config.toml
activation = "swiglu"
qk_norm = true
init_std_o = 0.00429
weight_decay = 0.05
Each number is 128 + 32 x the weight over its row's rms, rounded and kept within 0 to 255. Layers, rows and columns count from 0. Numbers have three digits each. The size before them is the row's rms in percent of the matrix's.

# layer 6 MLP up, 2048x512, rms 0.112, rows 1284-1291, columns 0-127
097:109147097087125152136160159133176073171143136158138151136085108139119126132165115145127143142087094205113084115090116110095094139108144130111126117174117104139131124108132147110203118086168135091086115152131110105130172189099190132085111083109149169115140144103079123139133125103127132161122163078166151071163098148144196172181144186127111137146143111126188122142113143072168091103100
104:135111159176149155109066121214127142089094119146132093122140144162158157127164120082115141140140140209110093107133128076134136117119096117198067118098101156167145132165106113147143147118134148116177150124172103167064120157125149087170159170128154127125118107137100103174120059065176160127121119128094111096102189130172128147111120089126123106143114108102140115155125196075169142087140
101:044123121123098107109086086089166111168087095150137162154162094078136085155063187150130142140140153135100151159126089097092161092097086188081101111167151112097079114190109103095111131106128139154142147184137134095146148121082099168105125076144091058165118145101089096134111099147137139101162182142130117173103024079158121109109068143116121096160098142108071181164060131137136115153118
102:120119130146082129130098113123076172139141115109108063165199172197082126137105133181131129133113116151161198151153165118148106149156119160071150142092119112175165137126204112119173114147135179118162093096170152116111101181162099142135113165102122117130068144172152146166095079133129142153164134094190125075090189130126118103122146148098120161177107177129145086093101125084092148113165
098:116125139142099095117108149166110131119097140110165160106153111106150083131173092105090129089088085137125114174138114153133062137160126150141121115148130177149121160116105113119137094134137105112096101125116107153138094123152058077148115150173148134140101093124134126169125101095119135119139103136097139138103112116098165148118060185180133162131149130165063192093154145143137156146106
101:190147141120094078133058126115123083134112167147111168101099152137162153055089118153110150093127136163111115041118128111162164145198158111080082167020113090089116134152182098141145131113161111080148178146137117092162142157142127165146181130122152164148124119152145117143107103125130086092137120047083110082186048109076122108145178174138148138081194128144157121117150139089127197100133
096:140098124159121105151156204135106145092098081190073129161176132210131164131126110113173087130112143098046146155143105106183158106076078106148082182146129086137119088132121078133151148101099163082147131165131084118197109142163131166137135107117120088112144119115139168102164149113189141152090117091108115157140119169142066100160128128128089168161160154139065138143094088093124130069183
095:092113157097108097154075103170164078068111124125138085120123157142135154083060118052143140102063105064150125103192153139083125133109138140190139114112125080135125109091174180132112169068164077106090113148091119115169128164125103128048137130077151098114113106166172170167138149182111093094104131120142141155102118155096150094135184161175148146126124186119096118115183146066163121131116
# layer 6 MLP down (transposed), 2048x512, rms 0.108, rows 1284-1290, columns 0-127
098:089130131148158104131108132123183130125131119133106079170116143129105120128158138113175068102138157075138176131107111166109140040168107120129144089134159087111135065118123135170079125061182129180077122083092158079128226146124078153141132141176076134113159121154101174124135118135133123125109091138133153107094161241122192078113102122129132127088113105150161142154121171094106111096162
101:134097162160180207204153111202083123170099133148104142086144095115060083144085182109113195160046153140150102135159172155079096152135155154133133094140128110095205117109146176093102198177089117118109115113124117121144087168163192071141134212171120177102080123112147080129171162071158135160116138062119124132092118071151121134127128183106124151114105161191130159113138206169123134155178
100:157126159160134135127195127121183200142131111166154130079109142140104098153164119127173117151112119077114140164117066153159160142112157102125116116137152157126103131132133178122157083139098069133084160075176104158087190079133137131077073078141124093117164169137180153094079138120156151151109169146082086181161167095163153093155133119114126141082148066109108122154153175122124115077115
100:105107106110119188136130175152144160142193185126160096128089167128084122161146139108093047188170135089147124092150136127132088110154086144119109165114131098202150117070144121138158183100139107145140138068128144086161112081111168123087116137148103108127159071075165143085154144116127155058141113116154142135111147166095125059099170147117164108183172102145150134105148183109072167108119
098:146104125088155124099126087160086147076126140097106203164153154110120145151102165110220137133117127143127170166121177084128110143159124104107149119082111106159142176124192125194164161132122135063148118097142058103117139087124168142212159125098079108133136153115103118117154122154127128089199172135165112130138149108153083089094142138155135090129126107130115173141115125145168165069165
100:130157089130150165149178138111152123097069130081111129181089125096128149130096175107125114155150124090121162116170127162101187178126175199179168132118113077174100154135139120166145147105074189174098169123141125134151087173106093118074214135139122149096123148086102166135151153090121151092153162098109136152211085145137138113148149185122118147116118123191134124149188127134140086128210
098:096126093132161175142064128104155163151120125119165176174105159130086169170128143141131159141152135068112134092105135158154165066125155137118128163088135117088086090155137137135153060088137137131176176153177179122114123107094099146107183114176107129145050149121194124175137103169056157113143157081085083105150157176113114145158115207075156122151129110178142113136120088168147096114185
# layer 6 MLP gate, 2048x512, rms 0.109, rows 1285-1291, columns 0-127
103:165139118150079165068178182132147090146188128134128216084155185123170194132148111116075108127183092149150140078147149133162077115172090132109136133104032128107118138140123125145123083132149112065143105160109107123152076157124117148104117082114142104188176118113097144139140064165133113124116041140106108118114105124124112113189140087108067119117100121135103104148096155093090106144161
100:112153098097131179170130106152122151117144176113115161078086082106055182110112168147051152106170166132098152076124139113146107103062107170140092135113146133112224135124109074168158138152131109121156092166108096113136186144106122154169144163108100156136141144159187107132167184165123154066114088125100128139091148100114168127080172129182092109136106056145132130135157138073144099128058
099:142147136132101192063096092215108130080101088188204082065108066137169082168106124052077127135139087147156166065149102121169137063112149102111111156185152149102115142127113123150152140097134124144084084080136112165147148170144176130187124112134091057135174051141183168103178103085184119125117159112154128129099156110132146213149106113052099120125174132110130117107103032091194144178141
101:078109105116117119126095128179128156216061173090091145163097175098138088116069151136102093151125182106129129147147158126131173151149139162157119166087150130091092113078120097137144138105074127096132180176112161140126172201118070154120097123148094179114089134164127131114126070159193175136163086146096113133089194155069162148113171183116161133149158163146148080115161167146091093138146
103:129145104100120062159112134127097100106136106056102108190120134117135160145095116092125172087166099095170082121108131152184145079116151098111128136066128136082169144138160133135118167144108141181128209111100121113105176190096112093144081139091121197116128205106109133181089094117111117069166133178065167108154093159099130148184145131156181085172103139176145166119162163117112152109106
093:160108148105179166106122153173116138136138164177101123161101143170100149149150133121199100123114119178137162094137117184170167116157177119118110113106161125138090129169110120084122146180132158159119084084137149125069091170154123090139150125137176134095120156119128071096082155150130147104115105111203108162150133195109086170140130117124104166115128100120173121166156140167134123118110
097:105164070199141113132139163147095146118130128132127126186074090164121147165134111145080165137171090106169167131135139174159088141114135147118114064127147124137179140179164099143093109161090114075115140096138062129092162079129098156136114109043132131138109159110085177131130106092130134131077089115088114126093069089094144144118163170145104121166113110127137143173098110120185166114121